config = dict(
    n_layer=10,
    n_kv_head=2,
    positions='learned',
    parallel_block=False,
    init_std_up=0.0524,
    init_std_down=0.00741,
    weight_decay=0.04,
    lr_head=0.00759,
    grad_clip=1.0,
    decay_fraction=0.95,
    batch_tokens=[16384, 32768],
    seq_len=768,
    doc_mask=True,
    steps=5154,
)
Each number is 50 + 15 x the weight over its row's rms, rounded and kept within 0 to 99. Layers, rows and columns count from 0. The size before them is the row's rms in percent of the matrix's.

# layer 5 attention query, 128x128, rms 0.207, rows 11-23, columns 0-127
110:64 67 54 41 24 52 09 62 56 46 61 44 40 18 39 70 59 22 71 69 50 38 59 39 28 39 47 55 41 79 74 62 58 44 64 30 50 77 39 47 53 55 61 51 52 46 23 60 49 39 67 66 45 77 36 50 41 42 53 49 47 27 41 37 10 59 37 63 60 41 32 46 30 55 49 86 47 65 65 34 52 54 37 32 87 51 20 52 67 51 50 46 65 31 29 59 49 49 36 58 52 57 41 58 59 39 79 66 63 33 58 29 34 50 52 33 47 60 34 40 13 57 45 55 47 49 51 51
097:39 43 70 62 57 49 50 84 24 41 45 52 30 38 49 60 33 53 61 55 48 59 36 44 46 55 19 69 44 60 68 42 63 37 45 34 38 33 62 68 43 70 65 50 47 61 51 47 51 42 40 41 69 57 57 09 53 35 64 56 35 46 43 41 24 64 77 73 44 64 25 42 78 65 50 92 83 51 52 41 30 52 15 43 36 37 61 68 61 57 66 47 65 75 70 55 32 47 43 50 50 53 16 44 46 51 59 28 14 45 61 76 53 49 61 55 41 50 46 50 52 41 57 54 72 67 54 75
104:43 46 48 58 59 19 60 43 64 76 50 40 46 58 34 42 71 39 65 75 36 48 45 49 37 77 42 62 47 67 52 41 44 40 68 44 37 65 44 53 76 48 36 57 70 35 50 12 51 46 37 19 42 73 48 78 73 84 61 45 50 63 54 37 56 64 34 50 53 58 42 47 59 46 45 18 50 53 50 58 71 46 49 55 36 55 32 62 58 36 36 60 44 62 79 40 65 62 20 52 51 65 50 34 56 90 47 39 68 58 39 26 73 61 40 26 12 63 50 22 48 22 44 49 56 36 50 35
100:59 48 65 35 66 14 40 52 39 48 85 47 51 46 30 83 47 32 32 23 59 57 76 16 56 32 55 65 52 42 61 62 35 47 45 60 23 46 40 53 61 64 32 53 43 65 49 60 42 76 64 75 12 59 35 63 46 33 52 28 45 43 52 45 30 44 41 37 54 71 18 44 53 57 65 55 74 56 58 41 48 33 44 38 35 59 49 49 68 57 54 67 46 50 34 62 71 61 19 38 51 43 68 38 51 46 65 35 52 49 53 67 57 60 69 72 36 24 70 23 57 64 62 55 50 84 61 39
118:73 54 54 47 43 40 50 08 46 71 42 52 70 53 56 71 36 51 54 60 32 43 51 53 21 55 60 42 81 46 75 64 45 63 51 43 30 52 29 46 38 66 77 39 36 69 53 29 68 67 23 35 38 40 32 68 54 24 36 30 50 34 69 06 70 58 38 53 66 39 47 54 73 48 41 64 50 42 51 50 55 62 46 59 52 66 52 56 39 30 65 56 63 49 42 73 51 49 25 56 73 53 49 67 52 42 42 25 71 41 55 38 52 40 57 39 49 26 31 68 25 45 91 48 51 29 58 70
097:45 42 55 61 62 68 54 32 46 76 71 46 60 61 45 32 33 56 31 53 42 67 49 25 64 36 58 63 32 63 63 41 43 64 80 72 84 59 35 49 40 70 02 54 42 66 47 40 36 65 56 52 80 53 30 36 61 72 47 69 64 35 74 28 59 47 53 34 38 43 51 41 43 43 52 62 54 26 59 49 48 39 46 50 55 66 46 65 42 55 30 46 58 33 21 40 48 17 32 69 40 55 62 23 80 49 48 61 60 61 53 42 73 78 51 20 63 45 49 43 59 62 48 68 52 18 43 49
104:63 47 48 25 76 76 82 54 64 59 48 44 51 77 59 54 28 28 57 49 43 72 34 61 54 55 46 32 32 51 74 57 23 41 56 63 59 72 44 59 78 60 62 64 27 56 60 45 64 59 33 66 69 65 21 47 59 40 20 34 49 55 47 28 39 54 31 49 51 60 58 49 35 33 56 48 58 45 30 40 72 39 43 45 56 43 46 55 40 50 68 50 26 45 48 42 35 60 49 62 82 51 47 58 16 83 78 93 60 42 32 59 55 68 52 39 50 43 56 31 67 62 60 26 69 38 61 58
096:34 56 55 73 24 49 51 46 43 22 48 51 71 55 44 53 72 40 54 55 47 62 49 23 32 83 49 67 56 49 21 72 57 66 49 37 52 63 64 34 49 53 74 42 44 35 32 69 33 51 37 76 54 41 43 60 74 28 57 59 41 61 48 28 50 36 57 57 41 54 53 80 55 29 42 51 47 53 22 45 51 38 64 65 31 41 28 74 39 51 71 65 42 46 58 58 57 57 23 42 43 56 59 74 44 40 61 35 53 39 06 65 75 79 53 39 37 83 31 69 57 46 64 36 44 58 48 17
107:43 54 56 44 32 43 42 76 15 53 50 40 46 74 56 64 75 61 48 08 57 60 46 37 51 78 29 39 32 48 46 50 32 78 65 16 57 54 50 51 33 56 54 39 65 38 49 58 55 66 64 36 37 44 65 49 59 43 51 21 50 69 50 42 29 40 65 56 34 28 42 44 57 21 63 63 62 44 58 72 59 61 44 32 64 52 59 29 35 44 58 57 38 50 24 51 74 46 47 39 20 63 56 35 29 59 48 39 67 51 46 40 60 46 26 35 56 64 21 44 34 61 22 36 83 56 51 85
104:37 52 54 43 53 42 41 35 37 28 19 22 31 71 57 52 53 36 64 52 62 65 44 35 58 23 55 56 62 49 56 46 66 59 53 46 72 65 52 48 58 36 36 39 46 51 66 46 41 58 75 47 31 69 54 66 50 64 58 54 50 54 50 52 51 26 48 51 44 80 20 78 67 53 82 46 79 30 53 71 67 50 81 44 53 26 39 74 53 53 24 67 60 61 53 46 51 54 64 48 56 28 32 16 59 13 46 53 58 35 29 54 33 63 36 49 56 54 83 52 61 44 35 67 44 61 39 92
105:26 61 73 14 55 31 00 57 38 49 18 49 22 35 62 59 33 56 42 75 69 50 56 55 78 55 58 62 27 65 56 37 58 44 55 57 39 57 48 59 52 35 44 49 63 77 51 57 48 72 46 63 39 55 54 54 45 65 45 38 49 67 53 52 25 15 57 55 42 64 36 73 44 56 56 72 44 49 36 34 39 77 60 34 35 47 71 50 26 34 44 33 41 45 72 59 62 65 45 50 49 60 40 71 23 52 60 20 72 49 71 45 55 45 51 53 47 26 49 58 28 28 28 42 56 65 54 36
106:60 45 65 83 38 36 73 39 66 45 31 58 69 58 78 69 63 30 53 77 44 25 16 59 50 34 31 62 33 38 40 63 48 45 54 44 55 33 60 35 64 30 53 44 41 60 29 61 47 70 49 43 40 41 52 60 51 73 29 59 40 32 56 71 29 22 47 30 38 57 46 49 14 58 73 74 44 52 63 42 59 57 59 45 51 11 51 39 71 58 56 70 45 49 39 53 50 84 68 35 36 36 55 41 29 48 51 68 67 34 73 46 67 50 28 34 45 31 69 39 51 73 51 47 61 44 31 54
098:21 51 63 37 39 58 42 57 40 67 64 63 47 43 28 48 25 40 45 26 57 53 52 69 77 38 58 47 40 24 84 50 79 51 28 42 48 53 30 38 62 63 75 69 39 50 43 42 59 58 21 14 84 83 83 32 46 70 31 59 55 74 64 57 35 43 49 50 49 49 72 64 32 61 52 72 31 68 44 43 71 64 46 23 43 52 43 45 56 47 36 55 49 49 70 42 59 64 52 39 43 31 56 32 56 41 56 54 29 62 72 35 62 45 56 59 51 44 48 57 59 75 34 46 12 47 48 51
# layer 5 attention key, 128x128, rms 0.2, rows 11-23, columns 0-127
104:58 38 48 35 52 46 52 39 44 50 71 47 51 39 34 50 74 44 34 26 68 44 37 80 50 02 52 38 57 27 58 43 48 33 62 54 64 65 58 45 52 61 21 56 61 55 83 17 26 58 38 56 67 38 51 43 44 53 44 34 87 33 52 63 53 67 33 29 50 29 46 27 38 62 71 46 58 60 45 72 46 47 83 33 52 38 48 66 58 33 56 76 81 48 58 27 66 79 53 49 49 66 20 50 48 57 67 65 57 62 26 44 40 33 37 56 47 56 72 49 43 68 66 39 47 60 61 53
094:59 59 61 68 38 35 46 29 42 32 50 45 57 42 53 45 66 55 59 41 40 37 54 17 64 35 59 45 63 31 53 54 44 34 34 51 57 37 62 20 64 49 57 70 69 42 45 53 60 59 50 23 56 28 27 54 34 33 51 44 25 60 07 72 55 34 38 87 69 57 39 55 61 53 63 64 33 66 54 77 56 69 62 31 55 59 42 17 28 62 78 46 60 42 49 51 51 49 78 56 75 69 54 17 70 46 37 53 62 67 58 35 60 42 52 27 54 52 30 58 65 74 43 66 59 26 63 42
097:59 53 42 65 47 58 60 70 55 55 36 42 38 53 52 60 58 34 55 49 58 33 27 62 47 60 52 30 10 44 47 57 24 70 62 54 54 69 50 70 55 45 44 63 17 64 54 55 38 77 51 44 37 60 36 62 17 42 32 85 38 24 66 52 60 63 51 47 35 44 67 55 42 67 43 14 72 64 52 40 58 38 36 09 48 58 19 66 54 52 58 62 78 22 46 58 57 34 43 46 40 53 31 44 73 41 42 44 54 43 44 51 24 44 53 56 43 31 30 54 44 30 70 63 65 33 87 41
104:46 41 35 71 53 41 33 60 37 55 44 40 68 62 06 29 58 42 69 49 58 19 65 34 62 32 68 26 84 35 47 78 55 40 65 50 25 45 47 59 51 39 25 55 31 27 62 47 74 55 51 60 41 39 18 56 49 58 43 40 53 57 36 66 41 63 61 43 41 68 78 39 72 52 72 61 60 66 49 70 50 59 46 56 58 38 50 66 66 79 50 62 52 32 49 46 71 65 34 48 73 54 41 53 44 52 61 48 56 33 53 72 48 53 43 53 07 57 33 68 86 63 44 53 58 32 59 68
112:49 21 60 56 44 58 28 60 25 77 56 29 64 51 38 37 44 47 61 61 49 46 36 69 58 62 50 35 40 44 69 64 51 28 20 68 49 49 55 29 69 17 31 48 53 42 51 67 60 63 46 36 53 72 45 40 53 40 41 60 67 29 66 21 73 49 43 98 42 56 37 52 52 49 61 36 56 39 28 54 53 31 69 61 46 32 32 47 76 72 68 54 52 77 58 68 62 63 52 39 15 44 70 50 68 43 40 37 54 25 65 37 56 38 46 75 67 42 55 32 51 48 47 23 71 37 55 61
100:41 67 42 79 21 67 30 31 57 55 62 86 25 42 69 54 22 51 41 32 37 76 41 57 56 60 46 46 27 45 27 44 64 57 55 43 39 66 48 48 47 55 50 52 67 56 43 44 69 71 64 56 57 64 39 50 46 66 41 56 66 29 79 55 39 61 42 34 51 28 36 71 74 51 72 36 41 60 66 78 51 59 64 92 66 50 65 85 61 63 39 57 60 46 58 53 20 38 38 50 60 63 57 49 61 52 62 61 64 24 25 45 85 63 60 65 58 42 70 57 56 49 58 44 42 62 63 69
106:48 25 44 61 67 54 51 47 36 45 31 05 52 68 80 44 26 29 21 38 45 52 45 75 53 56 43 65 41 33 63 58 49 51 16 41 46 60 37 52 63 73 53 65 39 64 53 36 80 57 50 19 45 55 04 58 37 77 68 44 50 42 41 57 53 50 33 59 42 58 55 48 54 48 33 60 40 37 44 59 52 58 55 50 34 11 33 71 51 27 53 62 19 64 58 62 46 55 46 56 54 74 52 39 66 57 69 84 63 60 40 59 64 50 33 50 69 46 37 61 56 42 63 41 42 38 69 72
101:57 62 47 42 43 22 50 60 44 65 73 36 59 68 68 44 62 44 65 32 45 48 32 59 31 70 88 36 32 40 61 46 63 33 32 65 37 29 71 43 69 63 35 69 79 59 80 54 41 45 48 38 38 41 50 59 41 55 66 41 58 69 65 55 32 59 78 54 74 37 64 50 51 51 77 34 41 61 47 23 49 42 43 46 37 54 59 49 65 54 51 64 54 45 46 67 31 29 55 43 47 54 53 39 30 30 17 58 31 49 72 35 39 75 36 79 42 44 53 52 56 38 30 08 59 67 45 81
100:50 27 68 53 35 14 80 54 40 43 40 54 75 49 68 42 57 73 60 40 26 66 41 58 68 61 47 59 31 51 51 64 46 35 63 66 67 49 55 66 71 54 52 72 57 62 78 41 33 52 55 43 55 27 25 54 62 34 53 66 73 75 68 40 42 35 50 77 59 55 57 18 51 42 54 27 63 71 76 60 52 57 68 79 55 54 33 56 53 28 72 68 65 74 52 60 71 36 61 30 48 31 23 73 47 56 60 43 39 53 67 62 61 49 80 20 38 57 42 63 66 52 46 52 39 39 44 46
101:46 81 37 37 56 27 71 62 65 47 74 32 36 42 53 58 50 48 36 56 33 43 75 49 71 63 46 62 54 62 37 31 59 56 38 48 43 62 66 55 48 44 11 37 40 36 50 07 50 37 74 39 52 40 41 55 65 49 41 80 43 64 48 31 35 34 53 19 58 62 54 72 25 40 66 59 41 92 52 34 44 76 39 67 49 22 46 43 61 41 27 69 67 30 32 48 51 54 42 30 65 40 50 59 55 66 51 48 76 40 37 49 37 39 57 57 63 27 53 31 55 53 41 18 53 26 62 51
108:27 52 51 41 42 52 58 62 64 11 55 50 45 54 27 85 50 85 39 34 56 61 51 47 59 75 36 60 55 47 62 55 37 62 44 51 31 55 65 39 78 66 34 37 45 23 65 25 34 46 73 41 57 57 53 55 43 51 65 38 49 62 33 75 72 20 45 72 73 73 56 48 44 36 45 72 58 69 56 69 55 31 62 30 43 48 55 42 61 61 51 60 57 51 68 47 45 37 45 55 36 70 50 62 32 29 48 42 42 35 69 52 45 14 49 56 40 96 69 32 74 35 38 30 63 55 64 45
110:82 32 35 69 40 51 61 69 88 56 51 29 66 29 48 46 40 39 54 35 60 59 41 60 65 67 49 59 43 37 59 31 27 61 45 41 78 27 39 46 61 55 05 44 26 58 45 20 35 40 57 77 68 44 44 22 65 52 44 41 51 54 44 38 35 42 61 52 33 48 52 50 52 52 38 57 94 35 29 69 43 84 58 54 66 52 39 56 34 41 36 16 34 23 50 44 56 55 57 45 52 52 82 59 35 27 51 70 60 46 45 36 29 47 52 53 68 51 40 66 40 40 46 43 54 45 37 58
095:41 38 38 36 48 41 37 60 59 52 45 43 34 56 79 57 43 46 54 44 35 33 34 52 39 64 57 48 61 40 60 70 51 64 63 37 50 56 26 72 41 52 64 35 41 45 65 59 46 70 69 55 56 31 80 25 60 58 22 36 41 48 40 57 48 38 17 58 36 60 40 55 73 79 77 68 33 08 43 67 42 47 27 42 26 52 39 52 48 51 66 66 97 49 69 33 34 43 46 63 66 46 42 62 20 67 57 48 60 42 64 32 43 13 40 70 39 60 26 41 44 59 62 41 61 69 55 40